Weights of a small transformer language model.
Size: width 96, 1.86M parameters.
Architecture: no biases in attention or MLP, tied embeddings.
Training: a variant of SOAP for these matrices, 159M tokens, 4838 steps.
Each number is 500 + 40 x the weight over its row's rms, rounded and kept within 0 to 999. Layers, rows and columns count from 0. Numbers have three digits each. The size before them is the row's rms in percent of the matrix's.

# layer 11 MLP up, 320x96, rms 0.199, rows 0-144, columns 0-95
098:519483552476514572471479474589513445503572548534520529530497515483448521516497438472497483452543578565547495532474500537458542493547551516381452462541513568488513590504536498463499525478511555511457486465516562529475500548478545510469490514574492504456513531558524528516563405528501498478
088:476481514551490489472521510502530522517434508546466513504480520510457473405489480484497445618502461497453496506481475493464500451548462594478453453503593537504460437522451512579501448529490467499481505510533496556621503466479528582438471460490560561544519496532476506486516507469505573496
114:465470514538554515564532416505472522443495573497527531487513507454443527492462486461538463469498532475498482572554510490450463480481493553499453517473544488473597538443483530487494533478533484612437424496446523507551565543471572514476549481509513478443526481561550504543475429473468454511
098:497552501507424511446403468515418488505480488521499510432454455490498525488511504532515519543479452464456502499525458541441570421469546537482531487522484439537571454490522558585495533540447520509494449445587590472501497528517496510453515511479474533569439508508552477497446489455506493562
089:512480494406488519505492554498502559496448562532446483492529459436557456526489478514465537560500499434527485465475448534558527473546455588464403450571496513461502569516548535407497449486473467439513485474522548445468580488461517572459515517527500474504503526486520496500514529422497486512
105:505496524442496483443499560514440498510500543561585535456446469521484521475527446501497454533465531454479521507527462477536455472605470431517452515486463497529459579535513485541563504535521411516533469507493446579514502524499504540475557480493457532461530503466544574552453442580553510455
099:418525374445524503440491506533504505477502512447495469482553509501572488487444472504542488513511542489484524415497471469494513518438461571578483496416484505513500487546576468437507512528459510554482545514476521542543509510551465452536521501495431489482593485482529590546531525556525475521
099:482486483491520497491461479524451572502524436496431504453478522484539517448554563490553453447534530502487555478455510500524476456458525502413511508516488563507422434571454387533452438493436465431476452504517458483601505509516466444516487507499507472528481470495521512555535555429509494483
087:560493497546520453527472535579483527487458453519504518489501477472491569491526525481445483533537506537599511482547504491502499468506461493479453461549519525469509462522485534478523484502533566454445606469458515529429550532468532546500438454563526515405401530481518486584571445480496537515
104:534535518523488476366507555559473559431551407472517495485529509424435459537421496440526483488432436454534555540479528456466530468495463515517471468506502479537495522461527544529532529448481465472451554484441490494544506459472539547479501497528545445435492515534480493533516465498442455502
102:537514544480451581540477559507476547496486470471433489583488538472503442503505480451536538511452531577505447512485525496445446499557457517497462539483510461407541417487500519550500461495531513526534459558517499532461424460424462577507562531479460467486579521487518476561469498471509535454
104:521501463407458514534481508486487461449548507559527462631563539504505525544511541487440523509463508502466463470526486451499551536421464513480476528520498512561532488465577513489474481452512541494440476571588532455501444445520474534475567438465502485481517439460547503447519500453513481445
110:437506489470435423493557570510503498495535499411466429486469501512460456432470521478514400486513518560493534542492451508455498494476542520496477501462547531481548596496542465529490500485469494406555536530517509520561452474497506491442551493457470455514429452485525459420533511545494481439
109:527491497463475429502457490519540550523480467580516451502487463536475406441491469454509445515542448572553451500530470432461519526467485462501522488580536462561514531491483546549514593493541507434485502514446539566471489567484520506503478500554499483512509496419450451520504499411514573514
106:556470492489472461486532543501444490454547473473418449526525507507463464529509559538546480467499460512487506480511488548504442532516545471508525519589452547566497492524462521511558497491557408496461531553375460469484506500506523525443493537539475494455457477509487447456430415425439502465
097:573489553459420527541480546519498485416514492537541523490504448510546466577541525492500485571535504538481483496518504566468497491476473554517464541480507407524454488507477488513472496563496447537575468532531498506524493507474560628486424533482458491481442472440536531553431525471557492475
101:542530500455516532542516478527538514512464402489403492416504465543535483435510512491479567453520482510483538487463509525554509475523447514501510456445561409422485486477498453505527499461445459426516428566468483433489516482534525497522550481479482429548454564406494463505486495511536487520
110:583531498525532552494448421518543547484460527500519586553450439559506482495432515502513482530520421483447532524481488418425468516511491509456464543528501535486526531523530488482463467517532531600508458526499461520489532450490488541481469498534519540460506463611434544494475565498507529427
102:500488469492474455520432496470503509489518492478601497484503537504450541458578479479481517474443457542426467471513479486499509481501553496565534597431479520477504495475446582479484553516507489582502470468491462543507416569592455495491524475427505502493490488432556500449505540488498597486
102:516553498499551535470478451394465555460540472522498457481493508405507482520492482481454472524472490541582502600551440557486562573507498580461479468505538503404473535550444462486483464528529506511482508494515498422538412446471514526550471555510499489477521498485507466542558517521520492504
123:439432468488547508493465501518505570514449479537561429543431463463583459468455527496428528538499555521424541489528470565460504504551483534521547584518502452449463497481518472484480463518439549523504501512523555522495484550543498471531513545527527441433520486473542605470480563510522537493
085:437522521535495467588522503575515538541577494554519461470509518476519510462475539547527452529493542432555563509464533480458515542534484546476419515542516478463555437451492475444503508481599472493436382493507511455466434515538507470472481549512478485480494590521462490502476540486521487528
109:518512485540462468507529466550496532472500565523511500504533501540576507419509519521454478485512556451483499468546500455461517447502527529515436519532455544467548555502485543480422496495550443445521461528504544434447601545507436470600529435485498521506577512442509410483521485457505556502
099:525511452515553477500485544517502489451474412471494489548532419529458486495475466417419464501473520566474498515484477483437494508486590533542454514505518496451467549478523545521520525463486477655448462529455433518469480526521463522539530442482513510538477551531560471523500477506573447513
111:513519456487563480521467591501450513465495460543548468553486480480494540595546502446487538488504478511529580582511512467471468519491524483509489551513425495539564423490523529479530483518517461499422420513471473559513511446559519553532450447478494446455508483453482503569535496581446515448
101:550492545517428450540512477470509517477448520567525560450502480529545501573474522505503491441482515509537487572503466460505492495500496574503455486608550554468537424484469463438493491548561492490467507539482605434481445561510498471444506464471471472459463481485507433498503463548451565461
104:496553455502515538528482540486510473543424446474463512499522471474513497487460468453483514476584500460434435462472468452471475527482403512509412556539378545561485440453483461519509450480524529497494519532525506535528470493527478514519471467477546532483464457566544433567503436448535539468
108:454426490511553487495477463462475549547486508510460439497465471458577498433564547499513441546473520467513542456457500442498474494493466525509515504477474526457504442514421538538497543460513568513466547585533544540454463515512500527493456530530490415497533439528622543496512467525419537482
110:463457451488539502499547519438475514520416455567479515519443491503506539464453448445532518436499469482416484607513465502480483464490469493479484605503448504507529501481523478492485495484512482468499543528457574526453388472522484460449458531512578468516498480549454508522562529546416527495
096:499484466480497542552503459541435433474432494570520443519445499549425589574478472493474484462494445496489485519483521495490546566477480424551553454559472544545483549460440536462516456452508491450545504464502449538433522416544479441472431499505495444503488531521473467477491455470516503519
103:511457536520495460454431484501472525528530445514508394529498536516535581590494501482553489459536462473586577542467565464506529468447482557475494493461501488477456509496524524562502526544563491446441458553454517576524456483548482499532490534546527488516562460448434496490511537508431514470
105:562590447564518444492410481478553519576440501463474536472506510501512433476515537511476462547471447425464446442522511380501552508525509442517492484488469483483625507476514506520531492491444505469510494461463494494513555512475474468565517498499489521513504541446510446415525513520510523474
111:556473470527468563532520416495491488480523501474492551450526509495553500467565518481528517513469543477498536395468521521518563615441466514588541483536424539516512503509435561513490536532525469526531535453574500525467567535432473543491549549500556495456530474468485473480494481522549555480
109:498439489541534523544491500512536485563452473459501539458530523447497463527498524508543539430487436542478518511517527547465490504540468490492535420449469454523469430594579536539525490488452510495494462475530411468547435546420498507525544531521445531458481512459539503393492462485474506577
094:497493485492508496542502502440460481522527559519558438493509548542528513546551498470442420475521554433537548542502516441495535530471491511500483468541446487457527468482514521543537488556513509539516488498569498533428498436526458567464429549526537589423466560391524518540523505423498484517
084:443551634475546533443560500415543499501535558505416489521465499520527511490452543490499491560524475493477512471535528538517464454491553505444569464452474512492472525475533457547531475476508548486442465564465493503530466475501586503540519491448571536457492470502480488483518602522496527559
096:503494494486524516493517442517513537397504562532521458522530404477526451436549489518528438473497548551534465485527491492507526537501501492544410518477531555475499579453512502493462488518462501423521572559421455468502501477544484469539517558502444520469454586517489436459528588470459487496
090:537465494559462543476553521439492466497490501488474569480534462553446504503487531438554474482478453530480440497483525521486476468396504508538448518427485576474418517544525530507557453413528556542505589534491507534504504471528458396494508440499464490516469480491481514465475449561523505437
099:501465549499532564501497484544482526450514439528508428488447535487564525545452520523534502453545512545379464503447415527548535438519505552496551482571518544424455534508548526502524470509469454486590563534481468465450464437567481473479487496467494550465495470520523503458535546501537508486
084:484583487447491490465478456528562486539568534455443473546478521524503503474542425486533533519545472448534561512423451462494509507425460419483521492525513551515494499530519530432552478486452583541518532541470545575523503545480487525507497470480435549569555564544495465520521498517509411499
108:507526464411476478488463441507517441447445481483529519440503469497506568479436508476464452473444480477451498467484487534494518479535463491466515537470507486595565473503422502523557492566501491421555555550555535553460402426475553484517467550520545550508496553474475534480499556485472528466
086:517457468487595573576486454495597510537511524522493457499468515454459536505501485488539510453502477544499544506560499570499501537437451443513485583408525486461530516465518512473474495479533431542525503438579488420512484490526430497479589491438497506432534494490548515511511528493451468481
098:480449363479431487562530527479476540517520571538535504427527399520495443527555539530431479494520464503573538445557533488519505616513526442502527490521471522520474447498494474496550505517416476553520450517539499524516536483492485498510509483470541480503497477488584514549524508516491500545
108:528478475548457501557559480464440454503467549487464570456494491458469523499496434509561423452511558520417496543540467505616596483538492587509470453496544536547521435519505534579492460508487505451439465479486465515489465502484518482491485471523497499525436501557468508464513471548539473545
099:459460484481475430546531489477436500456517496480563543512529535509583509462443429456437510474558493451496503481501502496436543487540465495482516511477511510541464444448521533440489503338478463471514500460501534534511553490454492452514483397539528552499522527555475451541527470554474506475
092:554503480495533530464524518461472517436486512550476519487517530468512474491495495555508593537549579415439436596409518466463412518520540552476528481483482463470536578491534483557490470456539560538535486512438521513525509529489492438518498489490482540536552550512514494459438547504426545499
095:514447530451520488477487463528459478473457507482446555526471530532468466497456529410471461457457472498537518448518541486408523567517440489545526513452549507455467467499509468538538533490499398516483472474457579497468486518544487543448473471563457594439443490458513509509513477447495430422
104:495525565480504490488505469559540510527493547447505462522539487495550570560507491520467444481525538478528568524521599487441497446504570511496583532430560529483545468475526446452433407470514525524518511471507443474521520471541479412521496528484487481404523467452455575463530507525509521488
101:481499479460485485474529422491528486510469480573468459521652546462555415508535550479485459543464428478474502574548431499519459509481498517516518499520493516539487521566473541474498467519515464502469533437537471449458558527436517450543460546455451549517489515560526537511464497564494534535
106:501546451432536507536526439506566499520564481499477524502445402449477518554427541550469524446470539524444506415444462447418523505498544529504455516487540459484525489517535433515519534466517543522578491464542509568552501544467537426534473540540486512480452538540519504466464446495472473498
099:530524472484528526519472531460496483452466549425505518541543535526515493538560496503389544492509457466552489448547411533470491515469556586483441474492506556442487491545436525466495508543484544476588483530490484461511527472484482484512461543453569492424567552474482462491506571573520480455
086:482515477541499517547519463540527542439564495447479432520542485485520468564529459546489460514459459503409478524484527510442493537552491481497456436481516559588495507572567507500554540488513549489504495463566568477449402517555515443484429530489536520480498440550520488448532536470458533544
093:509556465505555449532539485542455430470515539529494481478431508477470528487475505377490545491554471463578489513547462496519484516486529447518462521438469537465490525493539444420453459544453501474528500454463516471543539476475511402422458447448486493459493472491470463457507532576558526542
097:519486462515508500595460507549496470483553471532524472516516533525494363478520436503446500536476533507540440439534476526521514463528453547481515462453527465471484443523506531470480438495497536562473446499442479472498535533519473557457519535457549544443584458539523523506494514507448403418
095:522455498538514464493581532526506487571536517446466455465469379550428550504527425524512536483526433507480531530518475496561461561485539511498473515509526537473477521485591511459510416518497524451443461496456499485415461484415459583519523531505482490436526538518476535545491473529523503511
088:548477444524501528497549430425539445465404485480536516441548542493520478512535504444530535482436527509488549497561534427479474461495448484520549478500454488501469478488563458495564502522373504513477432498560543486476435463482492450546523427480481514448524487547558547510480501474505532536
104:484460465480487536507524515515543536504463519394531560571506540530498527507459541487483446492472563486544511534647498508474455520529462518522451515520550506511473407520517458517537471517399453430494495447485482531492518451524510519517469564472462465574479559506492453589513504501533501504
091:467507503471470470560563525507474440474471548412449463483539501516476520497474461415525509458517512570484500482473542567485469511485505520481469468606543582516484487528477477463466449478489591507509431586469476440483549555502557454506511515481543473492489490480470503475479536550536382496
091:515430551521456510403541456496543463497482406512489542500533536476421478497557520499500509490545518458514506500519510541466509428433474514461472458410435428483549481437441494475582505545498488491525523464438493433425535454454449535529530487512458499486498513502570511495504449502441501531
090:471522461453502514529502550409478525498486499539411500469496557504463436469533467485569519519491479435561504491509505568482512513576427494570496515460569511484508516492508528363530459457486518482517453474467457514495481497598545519457445523539470524580464512530519515486505464514544495572
096:481499534463504520492493508437485517497560448529482513438489542533528493462376544442502419507465384489547489587509475493495546525462522507512485548465557591531481497526482505474476430482586473472479487472481523537537525521550531540465474418440527481526492477532529549518524495508429487459
106:523562465484519517490555530458579511510462496518559457558559503506575540497484504549535518514515573516523466568508527510507488475515465517543548536505502495518497481437574467497472538431531465505465420484547561482564497418559486413382532496500476428494514481458497467466455527485511507555
096:462471511539472480586490497507462491514514547517567463529474557537546474500594586542421523499540453416475554521512511445549486484453463436499513534511491501509477474483529536472487432441524487533460537464576468495570489568533455511562533528515517557476528525523601452462524507513538501501
112:493559530462487461580510438528495507488606526508513529468476550548482539514451481440574500510582555582565489495472460463469430486540535571539519476540518465537479486508476507518494486527504536493486537418436489479540504549574499516503516418458481504447525485468420463492457524549467503456
104:513498506581548548453572465503444480470536524484562533443526472531465445509458447482472460521549566422500526505460479411484494503485430486506481542484509553508592533514541550526459455484481536497542458513480520420514459453517489433527410543467532452486491457496512520505519505588549463486
105:530512418546481512494419451474470544555503526560525572472529505478593448439537513471473481535471574552500473531499567447477491557478513533452511536473510493556494560555533451572539421508474466539494471506573487495463493424546521503491483507520587533528527543498483526484481497556476441515
094:456574490487530544456516480562515559488524531481498437459467478572534535499513498530452600539553501471477511468537482506493487445481479533502386509519474528582484450464522580499414504484474528583515535468545498453506489486497483548452528512452474446545485506491589475493502470450530576473
106:467456511493533557562550524525522445501488528452568391459505498517507433519506570460482456588520453568542437449500468536504473492498475505503436497495408469487497551508451552522503501414513501469519514546482500525526550551483440528549519459515459449489554512549480489471497482496459573434
085:462475451480518489504515476475480470477459485560554504502553488531523550522571504505618415442516441526504550471497483469515476487500466525484521573411418552457462515498473465477479529499530471458456549535521443462479502548507536511499510569497469497536507586520482585512536519484396530453
104:411497520481485479438472472504462440471481534519489570432466538477481453511542533496506516542466426577483475553516566487531471459490589485459536486544501577512533517459493537536548483484533483540467442496475482492516490422490430520479483493509440426499457561529489527483457556396527480442
105:491511492448530506527463498513557487533512426476521525448541498572487517423503533579505396537515517569417503462471492547429496477457539512484478558544564498491503460418513499488480526488442465504514462518538566497461497413532547497436443555501475529562472469468494496535495531481467424461
092:566515578526529556472519476524545485477487527493447481498501446429528455480501544522503525491470478495537443550528458537463454496519520479516473507513504434425520450516584503503421560518507432500457499510460525498552475464537428551569516504418475530419505481514460498468415521529528397482
113:586474524520489532427513447546495547576478482455559545553522470510410530441485482522531520501446551512466437489503525547565484446523482461457543499479505488423569564495551546572520475449572605492555521502503459515492501478536493432481541505541487489434538528515524501506479479486519514509
090:511494545524508579567547509538452519492532464462464531535491469488602525426464550476461542482443495497499508527533432452527440410453506492503553500562463490529534511504561463507491519493434523485481485418485496574473507532469489516531497646496420487513498492479517481523456498496459459481
114:473553504505467461582567512510575432476519508465504576530513505431501500435497480490555512534444511488523496483459521500449499544486531517521481509499454524557439477435479537447535444516439472470508526481501538537569509463494463417514447525482512576540487466490480437539591442582502558458
116:532533469546483417565537495452493483527521441472476489559465452459532513448505453441506481486525462507533491545552546547546477579526488541566479492488527585515446485522489446560574474471476549477481461500577506532478480523556524545426547530510489485549468480499428438453458564507497438512
095:499488514535468527485527507456503486557495491496425465522560510489520470511515449488462431514485501479493475528498536555560466570516592442466518449499566439472550499503444503437540575528445555559433538433536560538541470484464497467459512534460543543501508462516462546445543557530455429543
098:511404534463443499589482514468551481510537483494444461462552486488526511475547506410585463453515561528460538516492516469457475487501416479560498409492454529493449431498523541515494492470488471556454529456553546439471498557461539457490452504484505455478513469494489427527553461541500466529
113:525535520510579537463557523511429491449425527531460521559512483480441479486532491475568529466516472443601450471461553438465454473502487488517516549529474476431612493451553500503539459461512456502554506521532547500509454455429517530533470520527552461541525527497445500480493569512455542489
089:588540458468499456490529519421525444481429421490551506469466471507543524416539518509483519523483516459469448499449437493520512532499477497528477428512461405485485480447565439424426390502509490493530533500574499529506531500492514473463483514497521518501460525419519484487499442528563490483
100:511536520486438452510463518532479485512482505471478525482488475487602581469436543503499451513481416490510499574514494445472498408506518545470501519510484442510574439563551530538466503505456465457562389494536545503533509523506498510450485465567525495456542424519458527544505585499545495489
105:544503488495426462464475453524534512552418500466536542597485516493507515498553495498496466565552476569421440422551445462445493441476503451443507514459447482524502508540565533519528548522519500523492492466432458499527512455528446510482484468524427576537446558485501493474478508544457552459
090:581444562454452495436604433596516561475473474485455433460412542511561415558479473544501526488438497475509468471488563523563491499436518555521469529461507484479484498526478470512458493496478485557510463529488446483508442468445484528510529494467525472491484453470517506460482491505467537560
099:494525528454467545435514504461501481483497483510429478516450502501454542439441456466408493568533501459429570486597474563461376561490546517514457604472489489481508529449500496473493460525480528486496504517456512462563520451543460508466499482497526483505463462521570521469452510472512549509
103:469569476496555485490481489494486440485480485465479525458488445453504508487561509512398421552432511499586517479481490481552546512555495417535500487514499490502467505463568460549471477461485484512537505512557492453537529527459505485560495484420479528513480481564500466568367495491590476480
092:517512483519497473496488527486453509529563478498485493511452481476483481446472513443495431430526513519539492469418506414555612428492508416518549492517468535526532516501490563498552534497455473485514555570498530489482446489468453524610512535449567502495553446547444508516487505564547479452
110:513550550594524454502455506502529489451466466525408472555471511531487467524464473486582489536451466441507535456548495546502568444507484566534460550481464472458512428492463510484592520532474450468535512503512442516520486482532422503483496473594478558506471501467471443447450491480442548500
095:442580508480535484467464584501456524535465515543482452402508499468491514459494545465499504550484547484504474507512396514482498566470448480504569449487515484523469485526429447498502536504435479488478459561561489523465451478427521471486502477467534503538535516435541495493563420552514428573
109:514525477561494570540542470522460492579500533467507486523510515442596498513554518429488482486476524486495537482497521466437479453484487522533449475547518479520564436446510477512493478520449427471525526536497466493530475490440456440411544560438477491475436492439478408480459421473441546489
090:492483514495492446479540513529475499482471514607505376468491499530478484503515557435467509485575551451476514464538468491532556538487488508523522514476475506463478535455494479495461549513581523475506527502497593535484534451446513535586537506443468407560460548515501518528555495503611475500
098:464433465537500423521500438505459498539518486544463451396568515505441496493517451479528519542471513543481499525514458497606565450484548522483481498458415491491480466566414518467509505504544542481437481497497526575468501463476450520508511541484532466493445512431446561493537467464521531438
111:574527512471604542464586472488528447504522530524508486487525597505520500540510552516525481460507461451542449506539507566499453498545568484519512534474491451473483534462458461511490573470489539576485585449457538503544499602494510499550564556453501568486452507504475506527544501457536489522
117:494491511533522508581482520514513489442554574458522576513450454472447496552542493472475483485460465526492511550557496513486491517509482487564513442512585439512481557428413441492519509523461476555511469562489462485497497450487458457504489461533424510396457502466468583471481527452563480457
107:495511435466555394467487505483562537545520469429499542494569476518447568509563463520477434539538508486449616425496541503492514470504572524489527506494530477497460488517535528473560532507524453480490504511492499515531515544559500557525422541563471513569498490482507474516487479511553419434
083:510519503476417491541602451474479529489485488495516495518486536456487503500503526590521490470508478473517474483469542559543468523517478488463478517525511481492433580502530497612450523428503526596512439513440463519593504493511515470502535442517468380540562487509559491518475480541448510527
086:528510433531510516482501533467461478474506549459476487516553444467522522500485543519459561526518562534571473471533451458517513482502504507480444415527461521487515482527504522584467486522507565536404489403489612457530545455475552524484475520396488530501521486551581532520548487495539471469
098:487533466482489475505482475497532450429413472487475535514432512470449500487497501554490434474479437525482496460468498533541564494523457465545508461478467432477457544562497489556553431437514495477536549538504512492550493525414471449484436516528501436423528520457490529392553570459478525519
088:564507459458515634493554504481477472504506497462514468548454551430450509413519486566514454499471446479524483477492486505452530524481490505450478508484433568404525482458520477553480551489551488499461547422514499488479501427514462561533554551501490508489459525541591486552459509495488471530
083:475557530538426539454503531573477531519449442474579524544502537541560512458519452503562467524452526486485562463443487519539499460441476522479438532499452513561481493564503411508559516510546536437482471444525492463520458472581466537535463436442464520523549502482462475441504522482547472508
110:526552504515479475453508511519530584465559485517545497563446555552456541475501482450473473480502532442466500522537492457476517576478482483543580581457425446528467473554492486500413496441504469520482499473457482510492559491538568504498460485577474486473558398540536515478525555567482477500
107:426560503511474481511538515550472516525573524545507578405491489492449510471542486584482407480484567477482463557465537548422511503475522490448495467483464583450528456474477513500500509520465485496553473479473499462551431490434525539496539527452482507486453570571435530524475530524549524480
092:505464487563424513527477489600482501485470465546451470509447563508510455421532546535501505494512513468509561540465530420469506461495519572510463436460478500503520514488472482502435515464509465473491509512527446451445497571479546501488426538410460517481518502476549525521538579437532517397
090:491510483509486546544433482498440473505503524463482508483525563609458491541520558522555472409516580447513467490492464576477574439547486553567485479530560537482567483550493537495528517489451519403511510493509504490472493540503536554533419500451467523437515485536497431481526484501479554513
093:534466499552445509525498444501458493469549497555466466645487431473469482488517560486555527527458537504482511537471479466516479529499486440496530452506556538545486539491571463510507540579546442548470471505507513529552583490491416463400531486480513448534483511562488525497484484516427492499
107:531551513498518609568525536481514467566569481503446500524482419471550557548486537516524463528512498493481521511514506532493462498586478531459497529518523408567433537463519490458490513482439476549471582498484588571396573466486482480465495492520441499500543491494521519507499458486488470514
094:487430475464515540458538506530438459501524498490550550485528511529468538586584615527497570529490494500494562538457419489522513492537502546536566457507448486561497527452524577440500487493492523510524472426460532459462512501437505508509434476473517484455495552503596490506549444518467517497
104:484458538487519486563430458531525546514487548520477516428519498533419538551542451495508506493489416457492496482515418511486503561471491509493506537485442459495540486563505475571482515554516432588533548463577490497442401526583424494478500504567493536504542487524483473499520536545468513456
098:468562510526510537527510576548525521530470406481543450526543518486479505519478509455495536498483504492490569493505442468531487470528448515570495466517514540537508447613506495499588511489502593479540486548563501558555389524489519475543451529488498495572502480494499523431489488583526472451
105:507521551488483442464538562532469503444504472537466411538528541542513486510508457481527577572537424503552546451501487529585536500474470421525465541495515575470449515541480521499466489525514513532471472468474501593498500446489489558466431566523532547485485486478532477463516441519487407559
106:538443523563487518535465464524452582433439525515553475481529492429448484484445452541573559453500501511487443568493438486555486507495534518504495541559484489433533532564512434490526515470528488544438472456467483476559539475505480468566526556499548585419500503535547492510505542509483461470
111:496517529476468462520557503547469470497577511524490514472543435495463525507523516424475524418578517495478561439486531482563440470445460469486575475545456459502453533491537491505496546499496465514555550461524555557485533475507495452512577528499548536456550554468510444513575521524413488576
101:537486503497454476435498554488490523497507480484519526499564494515534498498430436464505489449536483507547494493389547505470562499461523519597483444467496493547495469485577447482496483501513545522499528473511412483577526412553570465531505560427542502461470542519507474470526476591445507552
106:526563513525562483489472522550553436558531512482460481499416465537522522422493525454453530562495463473559440536519582438499462552508547469571539470478470468533449555566474447512524458555423548458529521560525469545527552501487506492490452490517555517538495469532535508489509464526512428473
107:470602492538457513464517500495575572449531471583571496503457436458476490444552471517418475450500526548528462488492480510530475518486520433506484465593482491474444512494528467484465460505556528470560483462540438506559475476523462444538462491419491556492495478502514448505556547524470479560
098:451417547505525496532480501472572509477453494542553465515534477506534413484522556508508523496448466457579505592476502521438484516474525461462499474478561503447498516548520515448544543501525499507441452407494516493502418514485521490494494395475483498482446502527527563431569490523556450556
093:543547477501515481515428516495533439498494481482474516470494560502519468544557490570499521516503510543479523573519407497424574521534506513540533491448510521529538475416467504507471507542552514539515478530517470487449515422521552536510594564461433421511514532505479480580485496572408475522
097:457508544523545499552491510386473530561465523504501549499489506503400513627585540561488441463507439499505521560471476489560507494492495535559541487502536565528476491496470457548458478530505447505460511495563498513514501467442521500473511531579449488520529478470549523485503547462464487416
110:495554505438479509457592448455498468511546507518492535485470482478488516450453523489442504512488487436542486539561550487524469495493528527437451498486449482483546515514474460446470583513448521424441478514480609470519437491453469453477497472582477599454508495512492514529398482459501541492
108:453512447561558555493479555413508541499533495543557533463519519454508486482503486518521449457468608516507462475484530501543569464506462488501539529462480501488499501472537519488493521519437440552494489584466469430505529453519520520490499458388496496499439466373519453500525492480491422527
112:505482529496514503478535514479466449484543541555487430493472451407475515430466501471521474542519550498497564477469493447509500549529525491503570582504581570509472551573541541470471526445498536445552443504492490504554492498506479497532524525541493514532587514564430458398518508504563501559
099:457521572441477516488535534567502610494435528481524510446524580501565496522525509485540495469506496534529426521460519503562528567484487482498488518466434527409537452460515454493560553510507453503434528439506534534482576504476478492486541480470513562444544540505539554493457513550550482557
109:480515546514549479547481488476512487526511410521477570464499420490517509457443514490487538538569495597504538557488475447495423437463524528462505499466501577504547501556506502436543544557483488522511435496540506536520581465498474513462393462547465492553549523456481512460502533564524500546
088:525522451493488430584471470494530444472466455449447571456495500486422406532495534470467566503482523405557524524418509469508495503495533482515479402485502531483453580510456501455512553447466538552481523459484513501490420526451479567457550497457505462519531526488559500468500488529507496502
098:424519526472574518568510532475491486491555523485514519577455470510573520446430466465497461506557516520494429455477511485553456483572557478513471515505451529521501527568528628464575511514493479462498453492508532534519500502511511476508543500493443470489402506489495442480524431483512521408
108:475510488472388571476495493508479502474516458569498418479491456479515438550530476474517462529488518469535561530524514496442445455552439487494475501482582538475471549513464459555509497527467507413463459539493494504558470466491456486551530455456510558601487477518534458586530522492557475557
101:460540519466434531483430552466538459437512462499516456546474514534453434458490482479450499437509530470475528552456467536476531484483528481477484553447505482557576501508510496430533567469498484485535465527538596468475456498540530572535499558573519498483567499477426449426467580494488506487
099:537457491479485449493478508521467421543416571546453475489515523411472457473492543524551573372490550575480478528494458489572541513536465501426538508539490481498509492487474506494503510457475521426523512487521477442481490575470463498572484468482418479459475493495522537533493516444438471502
106:553573558506464512446453487512601499457502439525511454539536543506485450444479451439479440526495432419466460547512461476427557523524518560569504526505495471568500527426531498522535530495462534548421505535466564575521452510511468525470524559486513507495511458528472525540532537496476488506
110:458520419535573522535573543528521501494494558514408511500493459504480493488458517437513536500505550456510469555579526423483526532496521500545519531522516449408528530505509392479505468416430464498463489475507482523523588533504576487530528436541471497489560521510440519454464507493506512516
113:479477542553517474528561556487515501555483481486516429467502460454472569509515415535447487504507588477592511525518521504468432503568488517483481541439530494542498538571484513518460479514532507400480576508521478519501480595490498534443492540495463505507530525448437510487551510603456517528
101:603468432450544458497519516452517507433525456470483476505551540439546571517466458501493507491561361505501508490529453527539460528491540500536457494495483507536534427515525489492514460510476437453472470427551431472503571551516535532436481471469489454491469556474443478484553509484519522522
102:464549423455484498557579517537497510519521479394495523568420446517546512507482561513484529553442558469467485450507502474518503518468551577475446526557509508389460465473511515559417491552543479532514510518562517522523500544521474527475492460506532505546567504528523498505505527525470575466
104:499455524493583491472499524440458444504513440462503478506424512490482479418450505563495431511500504502450483515513507400555501524539414434489499449495494421463438489501584470487563482558494479452442547448450487525524502482475520439521514518489521493502549541530512518474519409441451494529
105:507454522494448448476511443543396460529447474554462461514495451476576498482485522474475489461529402479496477451458503480491503544530542390495450511480509504564525469531489535528457468459468502528518472433555464470462472478488476550475521479544472510523516435533564509432579573511453542459
094:455571598505406515547471471493462535504573491467530483502456457503454542426471569538481482438543424507488492539526584489502465494526503514410563474523513565481504549529474509492508549531547510529503462415581488526473492451478474518496483502517497447575546481530478555458494522481526493530
118:540577569533525465507487500502484532552526519488572408504580515494536492483490510459500547492457473446492504511543457516463497571464518481500485462459494480419452531509519470508457546468519443464473563518497468511508523528505536446397420629428515563514471515516520481529493472441459483499
106:469516538467444530487546509498465471572514525527449491433456503515570532420501465526528445514490535508489582489500509452522510485451441499511547524441482472488453535452585549506433402557441490440499525481519486505525530489478434458463497472517499418544483452539468457486497486501610475469
102:508460499494477521476484427447510509518465439466465510478495500557457477474483476499489543506486458481503417539560443520401472502491427408485571462500430431479498458468478489511541464515514491437448511526501460568542516494577524504504488539463499499578557503503531584490499435592517464537
097:507566519549486442597463518559586536473443452572497492479522454491488487485571457563560540527505461501529522542513491501562525507521502488510517502549511446567509530416476520474473552541495559501505406460497523581531539526479538476452506441493430522540457476531523475579481499521507496546
097:494461511503432534531524524517462515477507516492541557475484598509501483473426486525423592532558562480521569516544516542500474415456436533520503550525443436448506508455500517495507512483518544525517591610488466526579483461543464543530506473499443509530466494475502516539534491487541529548
114:475471521520518437489494583489479498508476487507484503493468561501512500498434480508503488396530502490514450464541557518498494566435444478509370546497494446524527466406567506570503530534483506451473519447508501581465537482510459528532482507497489409473569500458573532549513463465550511483
105:592469521391488455506514520479480533543424552509542527544510485480506485553429517490497542539462465505534439471422535547550523472480564485496477512463464580520446494529481544517530530448582503553504492451479480519513500528428507459537544463494536491519477539445442510425475446512558549534
101:511486528465501433497511487560452543489524491439461461562540571478482470542395541499515514446525576525508524550526479542412477511528457460438487471515560484515458494537524533503517522609493467483449599446471448502542554505452521496465575543508513552439501493471493489511550499488500492457
097:484503517438531448462499510534509526546439524497436453528455494522506541528456526533465487469538426402440432529471539544527493504564558474467444457527513447459520500548507547483552509424554520566446524497491547568525482474463491567516545482528512496551454442503503529505525552437515587517
107:530478527434547518601497531537492484497497562492487508477500535520573518550524510530527517505507379515442455446492561458461522469503491590497480471497576535431493454487383473449507458489491455499469483483470541520468533566484552468474487606537462473469466526507499498478535469474470517471